{"head_dim": 64, "rope_base": 13800.0, "rope_fraction": 1.0, "qk_norm": false, "grad_clip": 1.0, "seq_len": 512, "doc_mask": true, "z_loss": 1e-05}
Each number is 50 + 12 x the weight over its row's rms, rounded and kept within 0 to 99. Layers, rows and columns count from 0. The size before them is the row's rms in percent of the matrix's.

# layer 5 MLP up, 704x256, rms 0.0439, rows 405-413, columns 0-127
099:52 58 62 58 37 34 42 59 56 43 55 27 72 41 51 60 47 25 51 41 48 50 67 67 60 45 69 49 41 48 55 61 38 49 64 53 28 43 37 41 37 47 41 37 47 41 29 55 40 59 34 62 41 37 51 44 62 41 65 45 47 44 63 49 42 54 45 63 42 44 22 64 45 57 49 73 57 47 50 50 57 33 58 51 57 63 66 74 52 59 49 56 50 44 34 56 49 37 58 58 23 46 33 56 36 30 23 65 74 45 68 49 48 36 50 52 45 60 56 52 48 82 49 43 41 50 70 57
094:59 61 39 48 43 68 57 44 47 66 63 21 52 60 44 59 60 62 46 72 43 62 39 42 74 61 57 43 37 61 52 66 50 58 34 36 36 42 50 44 07 63 44 46 52 50 43 43 49 37 26 37 51 53 79 59 50 40 43 44 39 27 31 56 53 62 48 44 43 53 66 43 45 52 45 53 41 59 38 32 48 33 49 62 56 50 52 41 58 55 51 69 39 49 67 40 58 73 45 32 58 49 48 57 49 52 60 64 54 67 64 32 57 33 47 64 26 48 21 50 43 50 37 45 44 75 35 44
104:24 52 44 52 40 50 53 19 42 51 49 47 19 30 54 54 46 72 54 50 54 40 55 57 60 47 58 68 47 42 55 47 40 41 61 48 40 38 43 45 74 53 50 55 39 40 37 66 43 41 62 58 53 43 39 35 51 42 48 51 70 48 42 32 54 46 40 43 45 49 61 55 43 57 45 71 68 59 61 42 46 66 59 50 38 67 20 57 66 63 49 55 57 56 35 70 68 38 50 20 27 31 59 37 50 44 76 50 47 64 63 39 52 39 45 65 48 56 69 74 54 33 51 52 53 59 48 64
105:62 39 40 38 36 31 29 45 48 60 46 48 48 58 30 57 53 38 63 55 46 50 39 75 36 62 42 54 27 37 58 41 36 61 67 53 72 70 75 35 57 55 52 55 48 39 38 45 66 63 44 46 57 42 53 54 39 36 50 54 32 47 71 46 63 39 33 57 76 54 62 46 38 51 51 47 44 48 69 29 35 48 39 55 58 55 43 31 64 65 44 73 48 50 65 56 50 47 60 39 41 50 39 66 53 43 25 38 39 69 38 44 45 36 68 59 37 45 41 39 56 51 37 54 66 41 55 52
099:42 51 53 43 53 44 40 59 42 72 57 65 44 40 62 73 33 49 41 71 27 41 44 58 37 58 65 60 53 67 53 47 39 44 37 55 54 66 66 53 75 49 43 55 50 62 69 54 28 62 72 43 36 38 56 43 56 64 52 37 55 61 54 53 63 43 65 59 56 47 61 55 53 42 28 48 51 53 33 35 48 51 59 22 32 61 34 66 29 65 38 45 55 38 43 45 62 46 33 47 57 46 32 53 31 52 46 47 46 30 41 49 64 51 60 57 47 43 92 38 32 57 56 68 65 39 67 52
100:58 54 45 40 62 44 38 39 50 50 68 43 56 49 70 51 58 40 64 38 42 80 41 48 36 40 59 44 46 54 51 43 44 43 39 54 57 35 51 44 57 55 70 48 29 52 50 57 49 77 24 63 61 42 56 45 48 65 52 26 46 46 56 47 70 44 57 45 59 51 50 64 54 46 54 48 42 61 29 39 61 49 38 77 49 37 21 56 59 36 37 75 33 52 48 51 56 44 52 49 51 55 43 44 52 54 42 56 55 65 74 50 47 34 48 69 49 33 58 19 35 53 29 44 41 39 48 57
098:62 50 79 47 48 52 76 51 34 52 46 43 48 59 55 44 55 49 57 55 49 50 61 58 40 69 47 58 57 30 51 21 64 32 45 64 58 63 51 64 35 67 52 48 38 46 63 37 44 60 49 51 49 50 45 49 55 46 12 41 38 66 35 45 52 44 42 45 61 44 63 42 57 50 47 79 48 52 60 45 65 45 63 35 40 51 41 34 44 32 64 48 58 62 67 78 42 44 38 60 42 68 44 56 63 46 52 45 39 39 42 73 64 63 61 37 48 57 47 37 26 55 31 51 52 56 24 57
102:32 51 48 65 60 32 51 61 55 33 51 68 44 37 46 48 55 51 51 67 59 50 57 39 44 37 67 28 70 39 43 30 31 76 64 41 47 69 60 49 71 46 34 50 54 41 54 45 70 52 52 53 56 49 35 48 59 37 45 43 47 37 50 54 62 49 67 61 43 51 46 28 52 56 46 37 56 47 45 40 38 66 67 40 56 40 32 47 63 54 34 65 54 49 67 61 60 41 51 37 66 43 40 55 32 46 78 63 57 57 27 59 39 32 52 52 59 56 44 52 49 33 72 46 46 51 35 58
102:54 61 35 64 48 43 49 54 46 69 58 47 32 61 68 51 35 82 40 64 53 57 55 38 37 64 31 48 62 43 35 37 52 41 39 47 45 41 55 38 48 47 50 49 68 36 76 67 46 43 52 52 43 20 67 51 44 46 42 60 51 59 30 54 73 46 48 41 70 46 59 53 69 49 48 44 62 67 43 38 67 42 38 36 47 63 54 68 58 46 43 43 50 52 31 41 71 82 38 50 51 48 59 52 41 42 54 50 43 42 41 39 65 45 34 39 51 47 61 19 59 46 76 48 71 41 36 35
# layer 5 MLP down (transposed), 704x256, rms 0.0433, rows 405-413, columns 0-127
102:51 42 56 31 29 55 75 44 45 60 53 43 48 71 52 56 33 40 52 45 44 54 47 53 53 38 56 32 68 68 43 36 48 59 40 41 22 37 47 72 51 61 27 55 47 39 54 54 57 54 36 65 37 66 60 42 34 52 59 40 55 67 67 61 34 52 53 40 53 31 44 46 71 84 47 56 58 47 55 55 40 46 59 31 66 63 55 54 45 38 55 50 37 09 43 51 47 53 37 39 51 60 48 48 35 51 24 45 48 72 54 50 67 43 23 46 30 64 70 67 40 60 37 35 47 51 55 62
096:51 49 41 27 41 71 58 59 55 22 55 39 47 27 50 62 46 47 60 34 51 52 49 65 41 57 67 55 32 42 46 53 53 53 48 44 32 56 56 38 86 56 54 23 62 42 52 57 46 31 53 52 38 50 48 65 50 44 52 21 56 52 56 45 42 52 45 60 53 64 52 37 49 41 50 62 45 51 46 66 24 48 53 59 45 52 54 54 69 58 53 59 37 27 58 45 66 57 41 44 39 45 52 57 53 73 53 47 41 60 43 69 43 60 49 55 61 66 33 42 39 87 26 34 55 58 54 46
102:60 58 66 51 53 45 32 50 58 74 44 58 61 53 50 32 58 41 46 58 62 55 34 48 66 37 58 48 66 52 39 61 63 54 51 42 51 60 48 67 34 48 54 00 37 47 57 58 55 65 44 62 64 58 56 45 41 47 45 57 66 45 54 55 45 59 71 51 34 71 58 61 39 00 54 55 44 56 43 45 31 39 35 44 64 37 47 37 61 49 49 29 47 94 48 44 78 47 53 45 65 54 42 41 58 48 34 45 50 24 54 51 61 47 54 62 65 39 48 67 42 46 55 39 55 62 50 46
104:54 40 34 55 64 55 69 51 77 51 60 75 50 59 50 37 51 54 52 52 65 25 42 48 54 57 53 47 65 45 61 47 56 53 39 44 57 49 37 52 65 40 44 61 48 43 37 43 31 35 60 63 35 40 44 61 66 18 58 39 57 65 57 48 44 35 64 43 75 48 72 48 28 33 60 50 39 54 40 34 32 47 62 40 46 57 43 47 46 56 60 59 25 53 45 33 33 70 39 47 46 49 30 77 46 47 55 49 70 46 58 43 49 46 43 41 42 83 50 48 35 61 47 47 64 43 40 73
101:55 42 44 50 57 48 56 50 44 66 44 61 46 69 42 48 46 65 55 70 59 25 59 46 47 47 59 53 50 54 38 59 34 52 32 52 43 61 64 57 26 42 42 44 63 43 43 55 56 41 49 46 59 68 54 40 52 33 46 42 40 47 32 57 41 34 52 27 59 49 23 59 27 65 56 61 50 30 46 52 43 59 87 36 69 62 55 23 65 59 50 48 44 33 39 48 41 36 29 40 45 52 53 60 40 30 54 59 54 68 57 54 61 40 55 53 49 43 50 40 45 59 45 42 45 39 54 40
100:43 59 35 42 47 54 58 40 86 43 38 53 49 51 41 34 40 60 60 60 67 69 28 42 31 46 51 46 40 36 44 44 51 50 43 51 51 82 50 47 39 53 69 46 38 45 40 48 65 40 47 47 30 45 48 45 39 45 35 39 33 36 71 27 35 67 46 64 17 42 57 39 27 63 43 46 21 62 48 62 30 50 56 56 36 52 64 41 54 47 56 67 26 30 47 50 41 38 31 35 64 43 50 49 74 47 75 51 52 34 69 62 56 46 61 33 50 53 38 55 46 79 64 46 68 54 72 48
100:45 49 48 56 61 46 37 55 34 62 46 48 71 57 60 58 12 63 54 57 55 34 56 43 53 48 63 61 58 43 51 43 48 57 60 38 56 36 53 39 55 49 65 51 53 56 59 34 53 28 20 67 58 74 57 66 48 41 41 55 39 59 45 34 49 48 35 64 61 41 28 49 54 61 50 33 63 56 53 54 50 72 55 43 42 43 40 46 53 28 39 61 42 65 64 58 51 61 37 39 62 68 43 31 40 54 39 31 40 54 51 34 35 55 58 49 59 58 68 63 46 37 50 67 51 26 56 57
104:71 52 52 36 37 36 31 61 46 53 47 38 46 65 86 43 54 39 53 46 46 54 42 35 48 66 24 63 56 39 45 52 48 57 46 39 59 47 44 47 47 61 88 40 66 51 27 56 63 32 40 35 58 53 57 52 43 62 51 53 57 37 68 57 57 56 45 47 41 56 68 66 45 11 53 46 58 47 75 55 51 53 50 53 51 42 48 39 71 58 49 54 59 40 33 45 58 36 42 53 41 33 57 65 67 46 38 42 33 78 67 41 53 47 60 43 47 47 32 42 34 51 40 48 47 46 48 39
101:59 39 43 65 65 48 52 74 59 68 47 62 54 63 39 60 68 47 45 34 48 54 51 60 39 54 23 57 53 54 53 54 40 68 44 44 32 47 70 67 37 37 47 42 62 40 71 66 24 49 34 59 33 50 43 45 36 65 61 58 66 58 68 32 52 42 48 49 62 49 34 57 44 33 45 39 49 68 45 50 48 48 67 41 40 49 40 60 51 52 49 39 44 65 36 63 40 67 35 13 47 52 39 49 40 39 31 38 55 58 55 37 35 47 56 66 39 59 61 36 51 57 42 35 39 61 43 54
# layer 5 MLP gate, 704x256, rms 0.0494, rows 406-413, columns 0-127
094:55 48 53 35 78 40 36 45 38 70 32 46 60 54 14 44 56 48 72 31 53 46 52 59 59 53 42 63 57 56 38 36 49 35 48 47 67 54 59 49 35 51 49 53 59 42 56 56 42 65 52 58 75 45 46 48 49 61 31 48 64 68 57 57 40 64 45 40 49 49 55 51 42 54 66 53 47 65 54 36 68 65 45 47 51 22 26 42 30 48 58 72 52 50 19 43 42 60 58 48 49 55 34 41 58 56 63 62 65 50 78 56 59 24 71 40 48 55 57 63 42 57 69 40 51 55 45 58
097:25 29 27 55 46 40 53 20 76 45 37 46 57 53 51 36 40 62 35 38 54 51 48 52 36 53 27 62 60 51 59 57 58 54 54 37 28 59 62 42 63 54 50 18 49 50 38 38 37 38 53 49 57 62 60 35 24 44 48 70 64 53 55 51 59 60 51 55 47 47 43 64 71 43 58 64 38 61 55 62 55 46 44 53 46 60 50 40 47 88 49 65 56 63 41 51 48 71 46 68 51 34 34 82 48 40 30 56 44 59 52 47 71 58 38 43 46 39 55 50 51 34 50 60 44 63 57 46
102:40 30 37 44 41 59 41 53 33 52 40 45 33 48 50 59 50 32 29 22 51 42 41 54 63 61 60 54 48 60 27 33 53 42 87 45 37 67 64 55 63 45 45 45 61 52 41 50 74 58 57 54 38 37 43 53 17 52 22 41 57 59 34 42 48 57 35 45 27 49 65 34 25 50 81 63 58 56 53 35 39 44 47 59 68 43 52 54 49 36 58 53 36 46 70 62 52 43 52 50 61 52 30 68 43 42 55 58 51 58 48 51 56 31 82 57 55 51 61 60 55 42 56 28 28 54 54 43
097:34 41 39 48 48 61 50 62 58 65 39 61 39 26 61 56 39 55 48 68 50 50 67 53 41 61 55 47 43 60 44 42 59 54 49 44 51 67 53 48 38 23 51 55 37 29 55 49 63 49 55 39 54 62 44 52 26 62 66 24 43 61 09 61 53 71 51 60 63 44 60 74 61 44 50 52 36 38 50 35 56 41 69 49 35 59 63 31 43 51 25 73 55 46 43 52 52 55 44 44 47 35 34 61 41 46 62 53 60 58 39 49 35 31 46 41 23 45 42 31 41 47 44 52 54 43 56 46
101:60 44 28 55 49 57 67 52 51 68 38 54 32 52 62 56 79 42 47 26 75 41 43 46 66 63 41 74 74 36 44 31 37 56 43 74 37 47 55 77 44 37 59 43 55 19 62 40 40 53 43 42 62 62 49 63 52 44 69 46 49 54 40 67 55 36 51 69 51 49 41 51 31 61 56 52 53 72 58 56 57 44 52 40 57 35 37 32 55 34 51 58 49 54 77 48 53 65 38 39 73 56 43 51 39 67 51 38 46 46 44 48 43 62 44 42 54 44 45 49 52 39 60 77 28 36 49 37
096:60 47 36 46 36 55 63 33 51 36 51 49 29 62 32 42 69 65 54 31 44 60 56 67 66 40 37 54 52 69 56 65 60 20 36 52 52 52 42 55 39 43 47 46 37 55 36 51 68 54 64 27 52 38 37 49 50 44 58 49 77 29 60 50 55 56 60 52 56 44 61 68 50 51 46 61 42 55 59 69 38 39 32 47 70 30 62 51 38 44 53 71 59 52 36 31 48 28 49 43 54 43 41 58 66 64 54 42 57 42 60 63 48 45 39 68 36 53 57 53 46 58 49 58 43 68 27 43
101:70 29 65 30 54 48 46 43 76 50 40 51 42 53 49 43 37 48 49 46 65 73 54 41 40 58 56 47 49 51 43 71 62 56 60 42 63 58 47 41 63 47 57 44 42 56 62 53 44 47 23 49 60 41 66 49 63 41 68 22 44 40 29 39 49 57 45 54 39 57 68 37 39 44 51 36 37 25 55 59 54 36 55 58 36 46 49 41 69 35 44 52 32 47 57 45 32 42 58 50 52 58 47 48 59 32 41 73 57 54 73 41 54 18 51 40 43 78 46 56 53 47 69 60 52 49 57 48
100:51 46 22 61 68 42 50 50 45 54 43 49 40 67 58 57 41 44 52 43 34 74 44 64 50 63 74 37 39 53 30 40 32 52 56 37 45 32 54 60 61 51 43 53 56 64 50 41 48 65 62 41 50 49 45 53 61 42 35 65 48 50 49 42 66 57 44 50 28 41 46 75 62 50 40 52 65 57 41 34 27 33 55 29 49 71 32 57 63 44 42 63 42 50 29 55 59 43 33 64 61 55 41 49 36 47 49 46 51 66 63 60 58 54 47 42 50 50 40 50 47 46 66 44 39 51 65 40